From a checkpoint of a small transformer trained on Wikipedia: 20 layers, 3290 steps.
Each number is 128 + 32 x the weight over its row's rms, rounded and kept within 0 to 255. Layers, rows and columns count from 0. The size above them is the row's rms in percent of the matrix's.

# layer 15 MLP up, 384x96, rms 0.478, rows 260-291, columns 0-47
size [ 95  90 105 103 115  95 124  87 101  92 100  95 109  96 105  78  98  99 104 100 100 100 111  85  94 100  94 101  95 108 107 100]
[[131 123 126 151 167 103 145 196  65 119  89 158 120 159 175 139 164 131  93 107 151 151 140  82  98  75 122 142 121  20  92 132 103 124 130 169 132 124 144 144 105 172 137 113 105 151 140 150]
 [109 155 147  74 140  56  78 163  68 147 137 148 103 113 142  96 129 159 155 160  88 137 127 113 120 141 193 100 152  98 103 105 107 136 109 133 139 100 101 152 141  92 159 101 187 122 140 137]
 [171 124 157 106 155 177 155 109  93 128 175 123 118 185 145 149 149 130 111 122 136 131 149 125 139 124 102 150  75 110 175  73 178 108 125 141 112 181 131 125 169  24 169 147 198 129 137 130]
 [142 138 150 132 146 106 130 117 144 160  77 130 104 133 172  72 137 109 141 154 163  92 104 117 198  53 128  74  86 116  99 120 165 102 117 191 104 174 141 163 155 121 149 155 183 118 117 139]
 [117 142 202  73 119 104 157 109  69 168 125 115 130  87  96 106 131 143 164 148 193 133 140 102 106 125  97 132 166  67 119 150  88 170 111 111  94 109 123 189 144 107 127 161 100 120  89 142]
 [ 90 167 125 118 158 148 130 109 121 101 161 108 129 124 203  78  56 182 150 102 120 199  66  58 119 119 134 131  93 166 105 134 136 104  54 139 114 138  65 166 119 116 199 149 153 127 106  93]
 [133 125 105 142 150 128 133 107 106 106 141 188 122 111 118 131 149 169 174  87  93  15 124 153 128 119 159 169 142 116 122 124 106 177 168 106 154 138 162 151 164 112 126  54 169 132 102 167]
 [131  49 127 160 135 115 139 205  81 145  78 122 104 121 146  90 161 150  87 143 183 125 156 162 181  98 122  99  93 129 140 150 153  61 138 181 129 155 148 110  79 150 137  82 173 131 106 105]
 [122 171 161 167 127 141 127 152  86 144 133  81  77 101 115  67  81  92 147 101 131 177 164 170 153  94 122 112 153 114 149 203 111 171 163 151 115 147 115 130  92 141 160 106 129 160 128  96]
 [197 109  81 104 125  86 174 143 149  96 103 156 112 163 145 102  81 145 161 121 105 110 147 155 224 127 166 109 154 110 138 131 149  81 111  95 133 127  83 144 106 118  64 129  69 122 138 125]
 [119 157 180 107 191 129 179 168 146  92 116 127 109 157 172 100 172 164 100 121 180  84 132  70 165 123 136  77 115 130 162 158 189 171 119 148 169 177 136 180 116 127 128 168 135  89 143 109]
 [ 64 148 129  73 208 137 168 177  84  91 160 133  98 111 170 187 135  89 192 121 130  99 121 133 147 108 107 119 114 125 124 114  82 156 100  89 104 149 147 131 126 113 143  86  84 154 160 161]
 [131 122 133 118  83  93  60 113  79 117 150 177  70  90 158 110  88 197  89  91 101 118  99 134 116 129  96  93 125 114 136 169 108 103 113 125 138 129 108 101 152 115 157 120 149 172 105  93]
 [151 145  77 133 128 201  95 149 145  91 127  80 190 103 151  98 112 185 108 154  92 116 106 162 118 193 153 135 139 141 206 165  90 103 129  82  82 134 126 104 210 110 116  92 152 135 152  88]
 [104 131 230 133 137 163 138 135 121 114 180 130 105 115 135  92 174 126 146 154  95 118 161  82 168 154 139 134  95 123 114  91 106 101  97 127 156 149 144  85 119 117 157 165 157 132 142  87]
 [145 185 145 131 135 154 101 177 120 116 151 128 107 165  67 180 142  84 136 118  31 138  85 110 101 174 168 110 152 144 169 166 114 117 143 165 177 180  90 122 128 167 144 105  94 124 107 151]
 [156 119 158  71 151  95 130 111 146 198 121 145 129 128  49 137 148 138 119 180 104 171 158 117  94 125 171 122  89  63 120  94 164 161 167 196 108  94 117 107 101 172 141 125 121 115 115 164]
 [157 138 116 173 158 125  75 108  68  98 122  94 150  93 123  95 124  74 135 107 121 110 152 134 203 176 144 117 114 125 135 135 195 147  66 146 130  93 105 116 153 100 142 161  80 143  83  51]
 [149  85 134 175 145 132 156 162 117 121  79 190 141  93 123 154 111 126 159 125 155 111 153 192 130 118 149 113 103  78 112 169  67  83 120  95 135 133 143 185 127 112 119 122  83  83  80 121]
 [131  54 129 108 133 117 138 115  76 137  32 177  61 140 156 206 111 140 153 151 141 146 154  73 142 157 129  54 133 103 129 136 116 100 116 136 168 160 119 116 120 122 136 151 176 124 188 183]
 [136 146 127 104 114 152 135 133  62 125 195 203 156 169  77 203  98 141 125 133 102 175 177 144 200 124  70 144 112  89 169 109 141  94 122 145 118 170 123 128 137 145 146 106 158  96 132  99]
 [140 128  18 144  89 116 123 102  70 112 139 131 186 128 108 148 166  98 104 139 150  74 166 146  97 186  87 143 117 100  96 172 152 155 154 114 148 122 100  80  85 103 128 106 120 160 110 108]
 [156 154 147 150 148  92  61 122 147 113  75 145 145  83 120 123 160 124 114 186  75 205 114 138 179 122 146  94 140 122  80 141 144 153 139 157 143 106  48 147 111 169 102 167 139 136 128 113]
 [168 127  95 123 133  92 115  87 170  97  91 114 152 192 143  46 198 139 124 132 144 121 104 139 120  80 115 163 124 104 130 113 140 150  54 130 175 121  68 134 127  92 100 141 159 136 125 121]
 [162 181 108  99 110 117 118 112  85 144 148 144 153 101 111 148 137 132 113 188 118 167 160 123 137 122 189 178  98  97 163 168 158 102 198 145  91 158  91  95 160 112  79  65 115 121 206 108]
 [173 128  91 146 111 137  77 115 141  60 111 141 123 163 119 168 118 115 162 162 137  98 155 100 114  79 124 126 119  80 180 180 115 145 103 162 118 126 140 143 126  52 163  71 155 117  92 148]
 [207 107 134 203  95  91 107 136  98  98 124 124 155 146 140 121 136 106 178 135 145 148 112 141 145  86 170 166 172  74 136 136 142 103 133  98  82 102 112 149  67 139 105 125 121 111 181 109]
 [ 72  90 134  96 107 108  95 134 149  77 131 155 138 128 197  67 130 137 155 127 129 122  71 107 130 137 105  93  67 175 159 153 153 139  43  88 147 135  67 150 157 162 166 112 110 107  87 173]
 [210 109 170 106 160  91 101 113  83 201 116 148  91 142 138 134 179 163 134 192 141  87 131  93 161 147 158 139 133 129 140 131 114 130 119 167  82  95 109 179 135  64  69 130 112 161  74 150]
 [105  56 180 147 149  72 127 179 150 130 161  84 119  91  99 176 113 143 179 119  83 187 142 146 121 104 137 122 116 149 153 102  87  93 173 183 147 114 106 133 151 148 196 121 152 142 142  99]
 [133  48  79  79 166 127 132 100 102 135 144 212 106 154 197 165 133 128 182 167 143 115 141 144 179 105 172 145 129  91 151 176 159  91  95 120 105 132 114 159  90 160 160 101  73 140 135 118]
 [169 116 152 172 160 122 160  86 112 101 160 162  92 119 117 152 188 118 133 125 123  91 143 157 133 103 141 136 153  98 101 150  87  83 135 127 145 145 163  96 101 160 176 106 127 199 162 147]]
# layer 15 MLP down (transposed), 384x96, rms 0.503, rows 260-291, columns 0-47
size [101  96 110 112 108  94 130  85 108  95  90  95  98  93  96  76  97  83  96  97  94 105 109  97  89 116 103 100 113  86 112 112]
[[103 142  88 129 147  70 103 210 114  86 146 127 142 162 112 155 168 103  85  94 114 139 135 174 128 149 125 108 104 111 109  72 122 134 139 117 140 169 135  85 158 137 175 129  67 113 158 128]
 [122 116 170 136 107  54  96 100 164 217 116  56 131  65 139 210 140 121 148 163 108  86 105 108 114 110 151 144  77 153 146  97 194 149 123 122 151 124 114 142 101 153 125 118 189 123 136 141]
 [117  98 158 148 121 117 151 105 142 132 161  52 107 162 113 146 119 145 152 160  93 115  70 128 160 135 105  92 150 144 142 150 129 106 108 105 121 129 141 131 113 129 143  52 131 117 104 161]
 [123 110 124 107 179 146 147 133 116  99 128 110 170 146 148  92 159 102 163  92 157 126 152 119 156  66 109 192 128 103 135  87 121  68 143 135  96 143 133  99 162  90 141 141 148 123 154  91]
 [105 186 125 136 112 103 108  33 165 130  96  95 165 139 147 140 161 142 178  97 107 169 142 143 112 123 158 121 139 115  86 147 213 128 132 170 118 148  72 104 180 138 144 110 122  72  88 147]
 [117 120 170 162 130 125 105 143 149  99 104  59 170 115 112 118 146  90 184 125 157 125 152 137 154 178 143 150  93 133 109  82  87  99 166 138 139 172  99 168 137  84  99  70 167 142 111 192]
 [106 148 118 112 103 137 171 139  97 116 155 156 116 103 100 153 157 134 194  56 121  19 143 157 116 191 166 165 134 116 117 126 134 226 161  73 142 118 125 110 104 108 141 126  92 176 137 167]
 [129 163 123 133 144 155 135 124 150 133 141 168 110 126  98 199 104  96 112  83 128 158 131  80  92 163  82 152 115 184 101 106 127  90  89 156 167 116 151 144 198 107 122 121 128 225 191 105]
 [147 100 143 118  71 112 163 139 141 123 108 113 134 171 146 134 101  98 139 131 115 128 167 163 103  22 154 120 118 123 127 126  95  94 130 138 146 142  88 119 111 160 121  59 161 208 127 137]
 [112 178 105 139 126 165 107 163 135 182 131 137 161 103 113 167 120  51 130 160 145 169 170  91 157 152 102 144 102  54 124 107 117 129  32 118 127  86 152 117 150 120 122 160 180  84 141 171]
 [142 118 188 125 138 109 145 172  61 110 152  99 100 154 109  54 150 150  65 133  93  82  70 108 108 213 139 124 111 111 117 111 161  94 131 150 125 121 172 118  67 158 125 137 134 150 145 117]
 [149 123 118 152  93 134 141 137  93 220  68 138  88  98 195 121 156  97 128  63 147  96  99 138 126 146 149 126 149 104  80 129 124 169 153 129 115 123 136 149 166 126 126 150  66 109  92 101]
 [100  94 134 176 191 141 132  69 123 144  98 136 120 137 119 127 156  81 156 181  94 144 151 113 142 147 146 161 124  93 154 201 132 105 111 123  99 146 142  89 157 139 137 106 138 169  38 173]
 [119 164 152 131 106 123  77 143 120 131 128 170 144 232 136 163 122 126 172  85 254 154 145 116  96 154 104 106 143 138 163 142 105 118  96  98 173  78  77 185 136 124 127 152 109 134 107 167]
 [ 98 137 193 110 133 140 103  73 100 127 121  62 107 143 117  95 133 147 179 146 124 106 111 126 223 158 118 158 180 106 122 155  68 115 170 129 149  84 112 167 151  96 137 101 123 121 171 172]
 [122 116 134 183 123  75 126 146 145  84 106 134 132 155 186 123  94 186  69 150 210  69 127 104 153  74 134 122 148 129 118  98 119 131  92 146 114  87 135 119 135 143 155 132 165  98 110  67]
 [146 120 167 113  85 153 170 131 100 107 162 104 122  77 115  93 174 134 117 102 178 164 144 119 141 131 147 131  86 114 124 183 128  88 144 171  99 126 139 109 130 166  77 133 124  41 128  87]
 [171  82 141 115 113 118 133 118  80 129  90 116 158 129 104 128 101 119 146  93 130  97  91  68 102 120 107 111  45 106 122 136  92 192  96 143 140   6  77 151 132 132 128 157 110 153 110 126]
 [100 100 115 140 161 146 142 123 125 141 187 127 107 117 153 157 165  87 159 153 136 138 118 174  68  81 141 118 151 177 137 121 107 101 181 124 125 152  93  81 133 169 149 148 174 132 133 102]
 [101 162  95 147 104 176 106  60 192 113 134 163 183 143 136 114  94  95 163 146 189 148 117 106 106 146 148  99 151 102 149  89 116  94 159 110 124 126 100 160  99 158 142 106  88 148 105 114]
 [ 96 100 130 115  80  84 148 174 105 123 121 120 149 161 134 151 148 142 161 155 181 166 106 125  77  64 128 124 127 119 111  67 102 140  97 131  95 125 173  91 162 106 175 165 153 127 126 107]
 [116 147 126 124 142 122  84 144 146 142  92  73 115 193 105 138 152 115  91 117 132 155 126 150  86 180 106 157  93 148  97 172  93 125  97 128 147 100  92 116 113 110 101 228 150 140 111 105]
 [142 119  87  64 130 142 205 116 151 161 194 179  81 147 111 123 104  95 142 127 127 129 110 130 157  97 123 120  66 165  76 117  94 192  81 116  83 154 157  85 123 107 105 122 173 114 195 109]
 [106 141  58 190 100  90 148 137 128  76 121 108 118 120  88 155  84  92 140 141 208 179 149 115 182 105 159 180 154 132 133  59 187 151 145 116 106  94 164 157 122 158  82  89  79 127  87  62]
 [ 53 152 153  70  65 182 127 173  97 126 124  64  84  93 142 179  69 136 142 106 144  94 108  96 138 120 120  89 164 101  76  70 134  59 114 175 108 112 153 159 126  66  92 105 115  45 135 176]
 [ 96 205  81 161 194  86  83 139 172 162 114 118 123  83 145 156 185  78 121 168 161 120 216 132 139 162 165 132  74 111 100 110 180 108 135 136 147 176 139 125 168 145  96 100 123 182  88 149]
 [159 146 107 140 148  99  71 109 172 175  47 164 124 206 137  79  80 101 136  89 103 109 169 139 114  95 128 158 150 151 145  96 153 128 104 189  93 178  88 152 107 111 171  84 121  97  98 121]
 [112 140 140 167 115  83 150 185  74 110 131 126 102 140 170 140 177 128 107 104 161 119 152 141 137 170 201 170 186 111 163  96 121 125 114 151 160 167 132 159 126 125  90  64 125 102 137 108]
 [102 144 105 139 141 140 128 182 127 120 115 103 130 103  88 143 130  94 215 141 178  82 115  75 147 139 174  92 124 172 107 185 169  95  88 119 105 163 100  69 132 133 100 171 177 149 113 122]
 [181 126 129 111 159 154 144  96 131  95 126 139  96 143  86  95  97  97 146 152  94  81  95 130  94 187 151 142  91  95  89 116 148 218 113 159  90 133 126 197  73 183 109 154 151 165 105 128]
 [ 87 121 122 102 157 120 112 147 132  88 104 149 166 116 122 133 132 122 119  87 169  64 134 134 127 177 147  76 179 124 119 164 138 129 137 129  74 108 126 144  50  59  78 131 122 120 177 191]
 [156 123 149 153 123  30 127 156 136 133 160 106 157 116  87 157 158 185 134 113  98 142 108 118 137 203 105  60 105 138 134 142 108 147  91 137 122 103 142 122 100  97 141  99 162  81 148 180]]